{
  "num_key_value_heads": 3,
  "qk_norm": false,
  "bias": "none",
  "extras": ["capped logits"],
  "weight_decay": 0.083,
  "warmup_steps": 220,
  "schedule": "wsd",
  "decay_fraction": 1.0,
  "train_tokens": 121800000,
  "max_steps": 7435
}
Each number is 500 + 40 x the weight over its row's rms, rounded and kept within 0 to 999. Layers, rows and columns count from 0. Numbers have three digits each. The size before them is the row's rms in percent of the matrix's.

# down: layer 2 MLP down (transposed), 256x96, rms 0.0832, rows 51-136, columns 48-95
# gate: layer 2 MLP gate, 256x96, rms 0.0878, rows 52-137, columns 48-95
# up: layer 2 MLP up, 256x96, rms 0.0877, rows 52-136, columns 48-95
down51 100:470565533548433544518532459580492539525500499544489482486445478432503504573486506520448541515450523474520477518491514606568477500488536536483526
gate52 089:489585560485486486492446531420543538507500478492489493446537585543504418507546533577431506566589452507444450516523574504488545531456502477535504
up52 089:517472536481558533451477512509534569504494496594445489580491522472475461517506508425530556521526450524478455487570499500463438477521468513496518
down52 093:540433527502498528575500467557531516522502471492498497485474438492462597482474523446481457518421483435511546459494553515591526457532524481509437
gate53 101:503482459496519566545527443462473465490455492442435495535556596550469516478494458441470561527472580558482492541549493470515497483476559532484511
up53 096:456491550541517464452497488443458500399441532444550437526462503392483443473525487503511525447460489494539506461488575508521556555518408537473513
down53 101:527585516499470463504439497521569530498506480498483520509518460499545537491510510546418475510501448508470503497512454492512428467457514469550496
gate54 099:470528452445510409591528557515482527481495484467501439478502496579546493447458435580521505527534468466466537563485487541475499491443457488497476
up54 102:566503446408470479465515506466513499456436454452528446458480459506560554539474450470541394525558501460484523522527500510549521460442520539554449
down54 103:445530440482470522445538471567510556543553518511538544586491536494512441419506505490540513509489555503564525544498458490490461540531511476472498
gate55 107:488468469581503511517563499441481464507502446478454498503477471485524548536408492486517458424525542495431439615424533484478480571568493541507542
up55 103:470468454560505515516458473429478464505526504530538493442460457536458507496530441523553489524453534484457476517582491497572543528531470555471594
down55 104:402477472490566474508539533477518461511462507505545536472461506434518445483484598502505553472480504514542509505499503467486477557526542548533497
gate56 109:540430464556452432550442462507501527538566509544543473516478554531485528504495533507491467445533469508597479470527462432458514544497492485447554
up56 100:545466535587551436510438492489511475486477501533461487484599477494507529504512539551429493453543449532551573493458481468477488511580488523503466
down56 102:522435499541485410512496451486538546453527478484547571595482537519477451442486437425568442539516425516503502394484473526486462490480555510488518
gate57 106:548461531520462473504505534479500530483460534550476459553483523510464497470464529502431429509464466516481548467511493479458534494527456463361520
up57 107:483524468538526488548495411508517384489540499453567550508487473483468468546515563477503576497467440533469537576558429492557465447505509462539522
down57 107:475499483528471553395496535494487517551416473450567531504493474504473509520465493515458460456521542504524467493496576392484555465480582477509464
gate58 110:568506483470505462479577460405518509470519519503523564516491546529434468491460515481554538487456449474483513586499493478398441534536495443452505
up58 105:556575526479532443495481508457543533508524560482529509460440423514438517482515444576467575532529526498572543475558491539436482499543474507484473
down58 101:500493468462395485460555509549502543552581401485497478488500488537507553501560543486473518482510529470535529511452465539520523509456501514570498
gate59 113:534440514492444590441601528518492560491464480507435531503479515481463479501413500474496424449568535498522533473474547432458461526485490451480500
up59 107:492533541488559488528471455518475478515506494524544458515484474539416478451561563463432611507447556480531495554489515507533505422487521532502542
down59 084:517505478553422484512484472515513500396416464471494503474482551510451470515451478491494500558512460473475570437542479486459511525523547538484503
gate60 107:497486462470502503569441516511436466458498539457467477528555490559499521447485500509551506524425573492513483532537487379527556459493497505554536
up60 105:422473473530439485493474487543583569562493519497522557492511532510540501509478532554545516521478492500498422540535465472511518471505507501459510
down60 104:532519549531466538444514405503449493525559490470517483479505514499538527459421489488421459452452510537563472533473569522498530528545491389446433
gate61 105:473556471428510574509508478549422522499537525527502471461474469547559390444440498600488531506568522559506526503543566573427515460554473482515486
up61 095:470472503490520523489478506585495519527473455525526540460499487519496471559532530486501430499417544535566461365456547493519549466516494442540553
down61 103:480436543473476523493440509500504462513503509500442538531480606533525552483462398479492504507490487539536565556516393423468508503493497486531503
gate62 102:515484505509507593496539505485559542496501539474497520529490467481452521588530499559526501468542492432532443509548553477518413538575484479502552
up62 104:485484506445438476487559573480449514495540531561472483601445517479482462474490518497448515457472541450520504487413466522460493543571496525449490
down62 096:435467495430484505529535530541606443515546432476479402454522527540476548487609540517519525553532546498519493486528510554540477428548475543534478
gate63 103:540532522463535589508610517518524455521525530505508463554464469526475481509492500456560509443508593569443495502495519509490506464493483427441526
up63 101:464525510454472566496510525539488481473458433507406491513472565424457475485480495460508545435455472506462603461442478489525521436549506488495510
down63 106:505470514555449477535470459476517547476450502537463506480559448524467577466495491475517425573551448481508522537547485533517513535460521553537419
gate64 095:558572525508476557509477451434471524397473551558479457500612425530534408539456505485517529488485472438525489514560539420491493449462500492461536
up64 094:442476434505510480546488489507500510516513506494506477573461490502507505549510581493537419453555416506444452509506516536506452542485468499565529
down64 098:517521497534569531483466526428416534457534567531515493529470446509500473524466459463535545507516504427444494521509513505509533427474566541507479
gate65 087:538423542445516488467573517515477477574513495530485512466456516490512530466472541495527539521555501538517533581513480557507469563498527508511506
up65 094:521492516493500495460512480490548524555552418412459508496503524546499485475528538389518492492537531491534509434582509452489461527561425485468533
down65 095:532570519481501481519574477534423553483469554518433562510513455504493485453495439498497506467492542476473476407497516556530510532468603475450491
gate66 096:405491533512493521513458494509475527467463446565480547486509484525442497523493503580485528484529480514491384471552524460525590503449535514518471
up66 100:543524537511487560468499497471536547500527587529506462479423430508560517545483523469510478511511470539479532557548493547486398496525463468455469
down66 095:452475452461473452533449513526462462479503529492522503526538576556491459459592531479462574514484537545420545497478471398509574562438498551501530
gate67 104:474542441439544510490465540413499487549490508534527469447544444512515574430470505490440442496515577497471486492470491494435521457509435512495425
up67 098:469467498484469499505506496421517494505485544590452535460496420425506541517480508541500482489513518587487563530500534515456559565452568538458501
down67 098:465459450493529492511511489550534466571563429558433482454509496477488541552496488548490438549475518490496466498581494510510560491524376540597499
gate68 106:482483487505465538527475445474474504572503472509511465444518478449505538444499529515492531511524495538492532524473438517506413522466609481471523
up68 111:480488563437549448471455488539427478486450470517464471516519501438487470559521504601451581570455435493531402577534498539498470462508515494487512
down68 111:460515498428588477551493562456487533453503537544491503592512539553445466409559467501492497520490504500528484467606451545463474469512517522525498
gate69 107:471510504485540607485486533577496505432460436488576454526487543446503435493508452473453476506476551505576524483429532535541468505472488504512509
up69 102:495538520544490525546434505485543484388508512409467483539493565612557514523498507510571437502523493448486451444540412514517523459565457480452548
down69 097:504497452534529500442511474471497466590555434474497489548544507451520485543557491512490485444557471510522518520512510443494555508488540533504483
gate70 093:489500484459549491597519473533525510467573501510542466456553483492543497499499476534490558480544531513430484488497497505550517496487526493537492
up70 104:568460479578577506508511519556549438520484537510507587511555517581423509504605455488494485474406450518485487511471503477534470468530461518504557
down70 100:479503474521526446417564513444437513521486519542458531612499509504449498539514528494462473531496435489504511520503569504448534560460496524518579
gate71 081:485489531463508484554485449470558499471503521475517486507493507459534505495514481475588539516499585473485526533528438458553454527538558481496499
up71 085:514504492506488471498551442521477472477496473510491481508570504535499507468496492455541478497402490462507416455448471546463509494456460481465481
down71 087:509549513447543474462590558498473505513502514524529492502502520508451491508590493529459491480536545502474534582558516497555554580508467504533594
gate72 097:479528501442541547536496407504515469449509397478526450456507476504524497477481448498558425518485548467475455460419507498469504487556489462501466
up72 091:527401530419501440493473515536485438488534486472532491450524505476442456518393493462461535537500480511527468581448481485513469451561587529490447
down72 092:508509498535470457531398477528496497454457559516406481551489449504504515522543444471585456477468491548514473452514516510523512520541415532476417
gate73 106:484561485504550478515533547452442493507527492486493492529450503536542533537439460550440424503492561574542583497421440435451523518553507481423487
up73 098:540500489609400473522415468484467475471529506440491510464499571460494478444481543525508512464543520461539468519463481497539505566497541497502538
down73 099:561497514487528497557527469513399434587472524567442520525495496502506548510525475474539524534488516556474530463416483480532562529498418522447499
gate74 107:498521489530488461491446435520535545434422475504500523512495454437548492519462531445519450459570505536463501429526474475506494508432468518501481
up74 097:556476523499556550514439518492504473552514518423429514449457490536438493491516467543490510455479524521474449442473473547482469471514559518436506
down74 098:480457471554467413515532489559476513485448451481501487478480526533534548549521542469463490564551563544484569532506506565525498420457531440547424
gate75 107:512456523511557489535568492459519528472460503555523468477464502542548554516527490509531562438462485520428494493530471486539521501541546490495461
up75 120:538494501484524467486520485459468510500478552578440468492556439570511414457461431506543432482544500525563450515483540515506490501537408529539500
down75 121:492489487501520560555536466508499496515458564461518500459551456456528532543447505471580548500539558514468481434532462462487521495479498538525524
gate76 091:495423452480523474494538489516489494595498527553511520472477466500439478448456456581575521498501495496437454453443485506454513488492501477596474
up76 110:461564476565478479547471491527555564517452531497454461481531482521547476474469496510512535532491516514487530488490526491496572500499487473465500
down76 112:450513431540465476487476530518432553519496530476469462534497459486524453463448442514455540503538507462519403461525543554483516451428455554492515
gate77 099:490501567547499545493536466431488521500422488567428437515507469444471488490498444491476486535585461475475462480504517538537523534530490488523524
up77 104:537511491539544445498459517462554464518484470543501551515492464478501438520571509434524553501446532471499560407531471531479524453485476466514512
down77 106:468503425455590553527483439533596513475511539466550532508468483442475560497496506407471507499561476452537483504506499460496530513481433504542594
gate78 106:517506575451522500487496513482462454502417495519498461537541434516548461457442430448507447438422493535569464528506474426486466471531473577508498
up78 102:515512460424522451492443432451431529421457530450471511478559493533480507551502498528440589494477475498439531557580518421510478570495514499555497
down78 105:506487459465514592460510406533551507528578522439509473508462582568499456449456437532540504498496522535533490449522539414433549514537483498526563
gate79 098:484526511527482539451540458457442496534502430518550484491549553493565469621497461507512458479469460503522505491509510547526487537575535554484507
up79 105:498493486552564459476476602475538571492550508520467527490417439506549518466494455467544600512549515497525426533473536490527528545519491515502523
down79 100:454508530450447470532441481513578495477513479498478518498473488449535543461457469534512445519562548513505416500440516503472482482497425482497453
gate80 091:524546408471473579515500528534483486471535436477472536554427520496512516539429528450466520434425532476450535454430557569506520522423470511442514
up80 098:546522518508541552493483522516524440551536487436474482515492542459458488452542425415471485463481547484500522545510545541608447443453538487520537
down80 100:390429523448500514494453473456554491480472475451489519467507516572519516505491537517566467548600462485517459460519448453466472467511489498568515
gate81 101:530541455488465534505450472523512508479524490455507549500450442472534532460479528497395510506524516524472492573543524483542460571470450461441475
up81 096:505479462492481500540574581472489451503462568460452524535551530479470486498493467567477460503482546529447496512497480550557486441548550525461580
down81 098:557551537490449382506486583463392544527542561530530534491485512547507521543470466459496539452602503488520551455472453557506507457517554465452513
gate82 091:509482511419594507584469515479487487469522566560513551513443462544469529551556558535468505465516510534452428503453445480517494435541425543495523
up82 093:439503475492458522530494504472507499451480584486448482569507495414534521440492553468579517481489501467522474528509469533491439582477424506498558
down82 092:473539579443512470517552499485506527541548481484492477421514407530489550536477476516440469433581504474492521418442436448538501386533440538446525
gate83 097:517475487549513521500522504459527485518481476451430450439490516547500453533553433472550491474466486469495499587526562446571455412485470538518490
up83 092:509514467579508539525544527478413524468471482557537477568503529407550457503463445548422468534495479475394465532476530505494541512552482544506441
down83 093:495530535494486457573518503529517521522458493554468558423515471496523468458594471488616475579474402519525496514529537488499467535484499561490529
gate84 101:551518481500515500487459525474413559530463473498525538544465556564445545445493435545491428538504414499513547491473558470511520527486476564526568
up84 097:573507440496484497482459511535471566463446441475483484480493504513428354442458494511496558508536517549543526534491477424465546572488541533432487
down84 088:443474544445444549530517477465527424484470489539504468528505502416487584496397526538513493437453424565489438503474538548479581449511499474526467
gate85 104:480543490505593566497510484476537477554567501525481486499519574511425465411539498538531553552440481548461378530508496458489512486500539529500475
up85 102:542466508531464515535429501460563510461506497544523490515541482496576541495490508502544459462537548410474494451493544509474438534503487508472531
down85 091:430450500476538477513501494511499540502474552574487530469439437534429464440480511503558467581482463568495432507529470532507492567449498503498433
gate86 106:503421461431493468552474477396487519494516533570434495474516532504432472532528551516422506531503569569438457552541553537461510549454505441484529
up86 111:562470510523480535479549509521468496478494471471523490444501508514438522497471520494507561508443492528494524522524542507473500572561480453433427
down86 111:503466479481487578507506559426553532479459516515556532446518477552528529519502483444489452487501520526439520518494507522481528413556587505477395
gate87 100:540502481551434473503533560486528475478471590529509469530442477514577565577509477490510472465525583512460537508555469484454489527450492503446530
up87 100:497525549437536506478533431521491493500536532555498522501488509434454433490523508569504469507576582542490494544487483498549516566546418516621538
down87 098:545506568471514485553532451491445475548434388508567475383492490539456469511467511469485501527494462487522577492466443521499486497506429556489509
gate88 102:485558434507501470569533503483553525510481517476484487577466544503543518477542541516513455514542599418539497523561466541502520515534511514483537
up88 116:536480424494473447472486466450427463466567482513460550479492522505559494492478504415537505493510487571560507527504404508497451612467524562504540
down88 121:471514462479492454448417458508460414563545470460472496442499485582520459518474546552484501388467527563511448510441526478570538498521539456461491
gate89 103:539467522465421509479528471481491520506490439514497550496502540561487479489538515528495421524535507514508472492523492540463550500457507449524493
up89 099:517532471489518500514500503465469486593516483444539479477578557442548592549541557554513528459540512522450466538442481509601566422534473565464430
down89 091:555576527493422438442482559518481494395447446516514524422475564533516447508497462561485499535566519513518523509488495462438536534458563473546492
gate90 102:448465466519484544528496534480528435472525495438496516516472487518481565479537516533518511485558538463416518463453504491476575513553431552474511
up90 097:447553537494594467522531553497562486512481538552579461506505491488513493431577498476503532462528524463527520471445491500489514480486517482541560
down90 102:530517544420500482482528484493417449550474485438549544511501521514534524505469533522450440478412531537576512563514514532457440482466464499483574
gate91 096:548555505492472480522598432501464523529621558437425483490519474461545506507547577522495478462480489448484470602516520527547470463509502499543487
up91 103:484418415494593507451532550436488505482434512529471503440497494555505552475497463436551439519518513488505528550528524503500491484427524462487497
down91 097:440512490475471451507486482499528476500565534514557555530499515421511463472525530521468498521497553469426474486473456445443454435479548584489595
gate92 100:496520483481548630547477487555455484521478495544562389507488492479562459479490535451440478465501561483471525524483495535448632493541483508495493
up92 112:507509487528480510466520416546496508481513508527538465468539591478521554557439496455458577481543473474471474470554540489524518466456482521462522
down92 115:519526488489516439483472417492445468490496457562450476493441550516423586574491543507453525553449430489480491471441549461550517498458486509529476
gate93 104:523528547503482574502488510461525587502511549517485500416426449488562504492486501454405559536483528446524505400372446492482475505500504471536472
up93 110:525507453474488559467472494517506481540537496534467497475534518489442525499452550504573501524489514490524489600528485473569542603530515547529468
down93 105:516523513453414467551491556511572536442462535508479438446531423516457461519495462470540507544563531465534526552485508553513480496529495491468443
gate94 102:516475468546470512556562417523515472387485563502457518475543486504593524486509498517445411478509553477485484499484562523494526444517492555558538
up94 092:544491473482496497535523557552609492464477568502446495477495460534484473422471513475502527526442488555499534480517553448469534549456469571521453
down94 097:516529515498533429542493452510483529462517512563480411514532493518485556492507529520478503485521450462451508547469515493433441551443502538537592
gate95 095:473498548509435524530448474482437611535438474509605480529580402534476490482503487532517529483529504536533590466582464489482496533519486595474498
up95 101:507546509549492517455563502555541548516483483555478491589487486497480593488512504457532473569573497555477543548482519488504546538563465483521486
down95 100:451510478459454542496543477510605512490509532450516462464452489548476582460460528454533540483527492465463500518445463497504539447530475498521594
gate96 113:484466525570517458565516516439502467524467453564497493516462438539512502501418605490519458474539466407474541538501472447514506565542542522523511
up96 103:560528476464512511503435446551499441453513456541488519601468481538536531457545514521433610495443540483523495472481500478488401443484551439507539
down96 107:497482460528525522520447564519568521534519426570538466504496492413465495485469514541471420540510529508475431484451490526498492422467544487524516
gate97 097:543507479462509561473459482443462551482507427497465446527546482455492429510488473458566501519589473534487524490455547557543549527510482519514438
up97 101:455523502549518511516450527570500514469469501440539515506552544567543473572463433453497487404598510572496458532457539509479459540549455474425453
down97 100:527431442491536458515491532475445430566556559495506506522493561578467489466534455497451462499540485563480417551514418528449542514503535479489552
gate98 101:504446473536492465489500453395452528512515456563494519568532536429571452496482548565532528490499508539521497540490433513531524503469466513408533
up98 091:474498534485496595500434447482478436451512532557506459491472478501564537501516477479510540510496543469540484510519445471512493530479533461538476
down98 093:515559480504498479495539540499531572499474422496525508477504557592509465581490540513495509405503452484470547505464535488501436476499505505560519
gate99 108:567558486522477519489492560515545492491518513478562462447536504452569547529480425507525407478548512528561478547516462537540466549563527496528463
up99 100:623427526482577461444503526458523464457467489477532505446557537508524488497522490535480418607424523452496540550482516459559484396523522505523528
down99 104:442481567440483516478545463522484567576484472514550520497435491579508501523554508472429551583489514480485516545462525543474505505480528493457573
gate100 099:517453551516535599499506461601559477489505458481530512436535570559515553524546469471455509444514526503489535507495540543501462530530482486467407
up100 091:546511523532446583473492521515449495467552505445501542606506500455447490491508451523472559439430491429537471534507433512466545482542555465458459
down100 098:438554486467534432482401498419514453450468477502514526546485461510525535457532471500553451499544552488480434410466443500483543474567491569513549
gate101 105:519500508508523513548464559472461585517571547493487523526448525480564511468527510528459474579557480473509476509497495551491464512534587545478509
up101 108:475450499551482460481532506504464471489456511518440540484557545633493504437487493524475459451557443528539569497493553529413500492451582451501575
down101 107:404518523468513507474520510525556498565467567519590570487572438469539473485464486499491486511435497527511464536490448452508475458508499474541451
gate102 099:521571411515458498532539538471589585499535503548528484470482483552551542515447511522481471412472525479526485415540506548424455526542482464473526
up102 103:570472457542502471467565497466585518459422481497460468483547452574487527532455444483523472457507416493565534507481445477422476485477462493529539
down102 102:495482535526498411492541555443490498574558480525485494532436495447508411520532478522489493456498562519455515488435421490517547515498520510458577
gate103 100:449515531498525509546448504515426497456494457504434490547478524531438468449570602506458505460483556557495481410472478422518537432503450564424528
up103 105:449531507440509459475516577522521545500460554454532492527563544501462435472530514563409537533466481490567501529494545586495487573550469501533518
down103 101:595513520533461568467494516505509497567573542467542526484552506467576573563537436505590517447491476489494433534520522495528480538492438423489505
gate104 101:542449568406468555454486512508512486435484505539472439509540446460567516475514486473392410450503485511517467483478503507470531522531433481496483
up104 095:484494514545507484468498538511537513486533417556551501478504456493581569349547449475504509493451496402508476514512437478446460429518462537505573
down104 101:447473416499408455520413508440467468419531477460493493555570468524442518549505514509466507497449531498487447460492453465470510514534523500558486
gate105 097:495531474513534488533515462516491530432568476525448390577421526473568442568481523491439526493475469512483532542539464559413593511552466484468521
up105 097:488621495543559506487547503434557572509506523529478467523541500520501529485517495447446530454523434582510478493511503495435517439492530563585538
down105 098:473475453354500508493445485477504471452453437513579501516465500509555508539505508408487475575545553540473548480456540499552520447535537518445492
gate106 099:512485499440544460523474469486426483554517489521451492506507447486487512507485573526498505414520444531487514474445482534540430524457457537460444
up106 099:465509470518423534504451565507555509484473483445451479455528475446469507534444458514499518498436536408477503470484514457487531518516454533502482
down106 103:496514600508502472497514521452479405474486541504527435516534435501562420490392471483515545487526410527516481549502563497491483529549518474482537
gate107 101:459433521470539573533595503427500493487460497544508540487372566488493459512552569492474488529552498452466483521513526492511540532525460497458492
up107 094:557537489456541548492556556525468536558481536520473521469498521494469507589467532515485514456522514531494502477523526520469504482450472513475525
down107 097:558498465500460487545473427514552498447474506470514422518524464564572504454461467433527502556473505457488474485508493539506489551449535436547437
gate108 104:444515513483506492526455440477542591573496509573508401509533476468541400448546540558516485526467490492504542471546553486529462502444536487505449
up108 100:553490441552467483497461499488487497451560504480525511460450432518495576532533491465467498500467481479509462534449556470558527561565469511532477
down108 097:473574546531504540515507527433516515544466586443532544483500478401534504518463451498486448511486513468440499558449462512521487479537529504451467
gate109 092:437478509477516514514486517473506442549506527444559494585444533488498513541484486524555480490420517485481445478481480535534507474549462419485464
up109 116:463479512478420478541505478475500508496487512526490455506533425543555470478506537513491515428498541554448489415525392509512559460498508479455515
down109 113:459468481451455536487519450491518531540509472454526506562501514463467553459466569558536470441453495488536442457497527408498499430534513467494513
gate110 094:449501541525510497527484532483494525562498549484558523579515542487544466407478585547557496512499405524459506556437477441429545540419560483490500
up110 093:482464469508615441461507538488524484485438505491559474496554488590486523534557519463482506522562507519476438528532525456438455511443538490530530
down110 096:497567489521495604481570479516527520537549487572474466509410528511492510496522543505482551482490497496458473538497490535547487499542486496444478
gate111 099:537576483461561489482459550500507428522490528534504491500504512445534542466505450571470593495479450469490522543526489433466514498490606470581521
up111 091:525502548505487540506570523511527485472508498479489484494457537441399506468449484563590463450542558524452537462499454510547475464587552437413480
down111 092:505470492535496486504501454560510526552515519516507493552496501527546508512539514459483515426400433471565438494460531519500502511507464523495504
gate112 102:534469439460509500500490498484451468444514516512492435474466513395544499531450488499442501496513511556499496491554501551463449521509462455456451
up112 095:529483465505514517470487514495475418548511457443509492529456494491479487565440471457526423486478499534483501521460421461529539411525486487475520
down112 099:517524491447435549489441462525462504524565551482540567495547489508591543453520469502545440458524479478492508526460487502466468532589498441493548
gate113 091:543544471493577408539510524500499438436450521520505493535504542519498395467536472506452471510552465565552486486538538481449480467596461470496482
up113 093:501465471515462532550485505548480597508485449462556546499569502502493431488521520499489492473553488450533517550536489534580444573458552493484559
down113 096:475507533529531489483482459484437433522491570521488462525454508385468532515495531473468438507513446508515407469547526583491549442472395444562482
gate114 089:517530434512518499500459515489460560535495544570484538504446476475466510539462516540519512481526477448546452481482489512493378498533533489503565
up114 092:562531475462488480482415497516489456445536506486449554518540452541515430412485517513500515562533539509548473484471526480556525524514537537520521
down114 097:452497439521446556515522537504542522497485527447551498449526567486505503582525460454528468504490470508470564455487512499513523459532450517524445
gate115 097:518465546552543543484504525433487492430516490500551531520467493475498442529481420568549540495489497490560428520471501531560491503509495520503537
up115 093:446537488468451434514535514510419506510543559498505498479488552491471459500560434509487572514512532577493534561464481451520419583499514535487501
down115 095:562531532475563553496451523467542446536537467507484511525518483483474558497550568478529489472503525476507463494555470525477520422492491499433444
gate116 105:565480461478485467515535498459437498577525437514593509471563538438492462495512497552475481470502481548506546478490404534533544475523459492430508
up116 100:469517516471473575485545520491530478492444512534437522545494481504557469562483429559491542527400422494441480436509482463406501511583462445499453
down116 099:559482482532469459491455438525569465478482520460497534452540509611479561560437515534528468553550502488576516534555515531528485597493468517514400
gate117 093:477587500498588535444467499511469431515467578491502477495522573522461475542474491456541514514472435512495468447490482431501439529481505416492494
up117 094:445494601456485449505498433488572505526530499513494580505457508540510495450488515415569509452454459491507550472548531498461497463539535424488446
down117 092:575501492565524558493508477509395483531471476449456421525486495448558490549510454559499511521584554512437463494477507487486535540512451495518543
gate118 101:478518499466479557533538525470505625471529547442486526512537442499474496476528480537413558488530487461487567532502424503506488503504551511514465
up118 103:515482444505488527493574498534594513528542465529533484501484549488500453551448468545455488469441529524553542539432487478424412435542460470490518
down118 108:452480535515443446492459499492511493534507453542505525482524546540575514609503447537487440541502533465510484502489549577427552558476423517542485
gate119 101:508485469446475536497472457475526526520495458527454530422494520543578477589494456526560479429510481465570433485450480533496511480540461489483541
up119 097:462504546582482495529460511501540466457469474528479505554471380537504533458408515516542524478455515546422524526429448527460469465512498502500536
down119 099:533480465486481552516508484504542489472519455513503522485497514459495494576575482527580524510462434495499518438504480423497547434509452536516490
gate120 096:464437493497541437517498514524530494531512453521486457503434547451439523508471380481438498475562489511543559471555442517485442479421590507520475
up120 100:517517555435450468522491504432525538471529517548539470482488468514478493421514536474456474550453458500412504452545501450550557564448517481519522
down120 094:527442499524480510507486581578533545489512499467464522517473559532478531474442468506500475505554451592536539503592464556495468483467548543524476
gate121 103:548471504469463483561508531484507508488512530509508479521495427473476455517483444516465483445535516430463567478532488500532438529458542474548453
up121 105:437494443453493561507484498537555528417565484601456515516521507497545504543475496445475492488442498464482568491503516497491512537484517489457499
down121 089:449491457467442529499489556486585457502515455488456481479506553527441491478514565476535519499570458525464457442494523519468556488506520557530518
gate122 084:576487482504541555481475553556476464517439406476556545537551530513498468452534474461511483522470536552495506564484479460471517533456470517569514
up122 093:475490432509516520460399502565437514481486459441536454471487532466524477544492539505476516494553445436489512527505524486458418530530506442483563
down122 093:441501514461493453511508481484564501482360545531542466510521440493475503417423480465455534568440449522499431490530508477492591489497507509508475
gate123 104:483475451404530512480503533448527535542560559474482512519495601454484452589427503467499521500566516492491561482432490535443516499567494423486479
up123 105:545499501501511527474432555546525478398442530526527590550534497395514458535482495567488476498516493527462466494459488496513482625503489458520483
down123 102:448460470457580481560507459465552490603495522536517498453467571549463525444518540425503514530553400524456532512563518479464456490467452508535491
gate124 092:483490509461478511457483441460465465513591500511504511591510502493505401490552571512473493511515471501471514602453488548502414474497516490429418
up124 086:502488425496496559496478505532449487512560466472485482552446574556466477531487488494501506474542482533489431579525558459525427534506519537439548
down124 088:503620475553536504467505542560557507474483550523498518469514448546503535473499490497591486564495503463526485406601437462556509467535456518465535
gate125 098:555414538521522476565508464479526483473495565527545500512510526472504500470417476444470555472488469556539519531517526560420544451465443496475519
up125 105:448522506466515511584558463515474537546494494555504502490542505461553518445513467545490448530421566467510528539490477522486418477481533529462466
down125 107:500509476542466463490474434495500501451520568486482503442537426534536508501476496511529473541438494485487467515530571540472526510453475521489488
gate126 102:503445490538398543527460450452540520485432480480546477474569537412485455498487546501489449485532491467457469525427496512502492528478500545510437
up126 092:540533522498596510507421494572525568464446511427494473519550547488456465505500526496455531529488503492523513482538555512556611539473552525538542
down126 096:523510511433465563453501467443524490490549449485514496467520500584517478527494516568447536466465439516580428465558456483436447509472506452497493
gate127 103:518506544462485510510437506470575509512504528528548518481484516535461532490484552478513476597517493449475517493478476434548556523471429553486487
up127 103:560472542506583417537483555458532552482547453533519567473428517501525458466486521543530445491546461441476549556492441546510441528543535503592579
down127 100:545481450476480461461524532458511506525542401509443434506486503475501450520537501479455536443540528483547521475546467493505531478514587509526485
gate128 094:497437481432497553501537452416523470543472540457431477445476500505507539497491510482546468498496459436519523526521479466513460488579553499522568
up128 098:518507576544502495504603555457481550485534483562548509508447581458481512496509562484493443458558504488414493487433470529476545449493465494459510
down128 098:512542570526506498447429482495488473441496451494441531401555475492500503517515478551497552579572579494607482535515582551565457487473469477510534
gate129 096:481504557557455526495528556516543568430510494556445509477462500525497461506428498486543400474563461428469490410541563484443471459442557529530590
up129 092:462480492547501525425453476467467595501526431483443532512496473511461432510473454435511491559417520520445486479488531481442497514550482507494532
down129 084:483474481438577537524553444421512453573533519495494495474507541522516554514517511499475527416486525515435414594437453532565521490492475447520480
gate130 108:532553498492532508465478515481499494447491459474455455500521422546546460511455544565540505449466412479519455535443492521474507505475594501423517
up130 101:480506427454551499500498498514447486583544529518532454437526416517520424552587537519481485539529527479523456475477404476491470473556535531570418
down130 101:441522588489464454467498513520506553445481511473516514492528498513513475488469480576542489455503459505537561476533502478506436522508634434401491
gate131 116:613541504559476420544540472512485511567537511480436485481431465597435486449520482495438481472448551508560481407479515460498521423455514516452488
up131 117:502537416477434507497512550479412522531565444556487454459437455504448430463526488574510467554527516454559497485422520490409518502500454490470546
down131 112:542451500495532420592443467551492536519481554577416501497561499566528545444492459427508452532452490511507503431480529468472512496460496557531495
gate132 096:424473471552433592591501483537436524474498581507481497529449485522473480472459522491464469481523564535424428466498536496497564525478472524506521
up132 108:496451486481473500493472488515483520519488512504431531519501531482437536417446532496502474539476496507547570456567397542454482573482473516530498
down132 109:528497528520538488476437513531514479522509481524551528490555518463553484453544487498516487560415472508568526517527476547519454471514477470511459
gate133 099:450581485472528506533496556545470561524481569497493462543522498467505471490455483468454437470479502518492542531486463434418447471450488510434505
up133 100:558479415477494445529449493546549505473469509535515485521457551559456530486482435496472508580491507506536438512497552483574439497542481462519480
down133 100:501453575514506578451526443441497495419537506496536572450490458489436501595507551477511495462480451463490508474475502487495589518574466487465494
gate134 109:401451510414558478509505521427414484493456466476498508449547489489546524583432505530473490529475480549494382480523465523548540529500492495510509
up134 097:488493388522458466501494548456445548549584464471472475494483584539492451494535507509515499501463560422474519455514479515492543507470561543446478
down134 100:548552509533587505442483472481520430425490425508485478471512506541518543493539597518466501510476520494537488577491576538533444474541485485522502
gate135 104:488554488520519518547481519493468505447565542536497499443547595520473550491488488573452500472473511417535489494458468583524480514502521516519486
up135 098:507529594529553516495546481496438461449534508506525486534509511473489508514581448522519519521459466522440475487533522490517537514507436540514577
down135 100:509460466572582545455465444447546475566436490452527473558467475524502508474523538433490457472521563524503564485431463424570439511559510452552467
gate136 097:547439487499467513535427478449480398501531481541461536566462493525523563551494541542526529472508465575485560472502575538461471552440594526509531
up136 099:527512516511506517485465513557399478451450498486472493473519509492467449424499476449494533476553517503425554536452527527436511482462520505439544
down136 099:480478529592517492480464536454493503498454519408577572485452515482522542493504501485502435493456470469479531457535510532453427527489514557531500
gate137 096:456478464492397556446502468497487510463458506534520516511464475478566484496393501516558490483526475474451546428490519583450512475485487427481501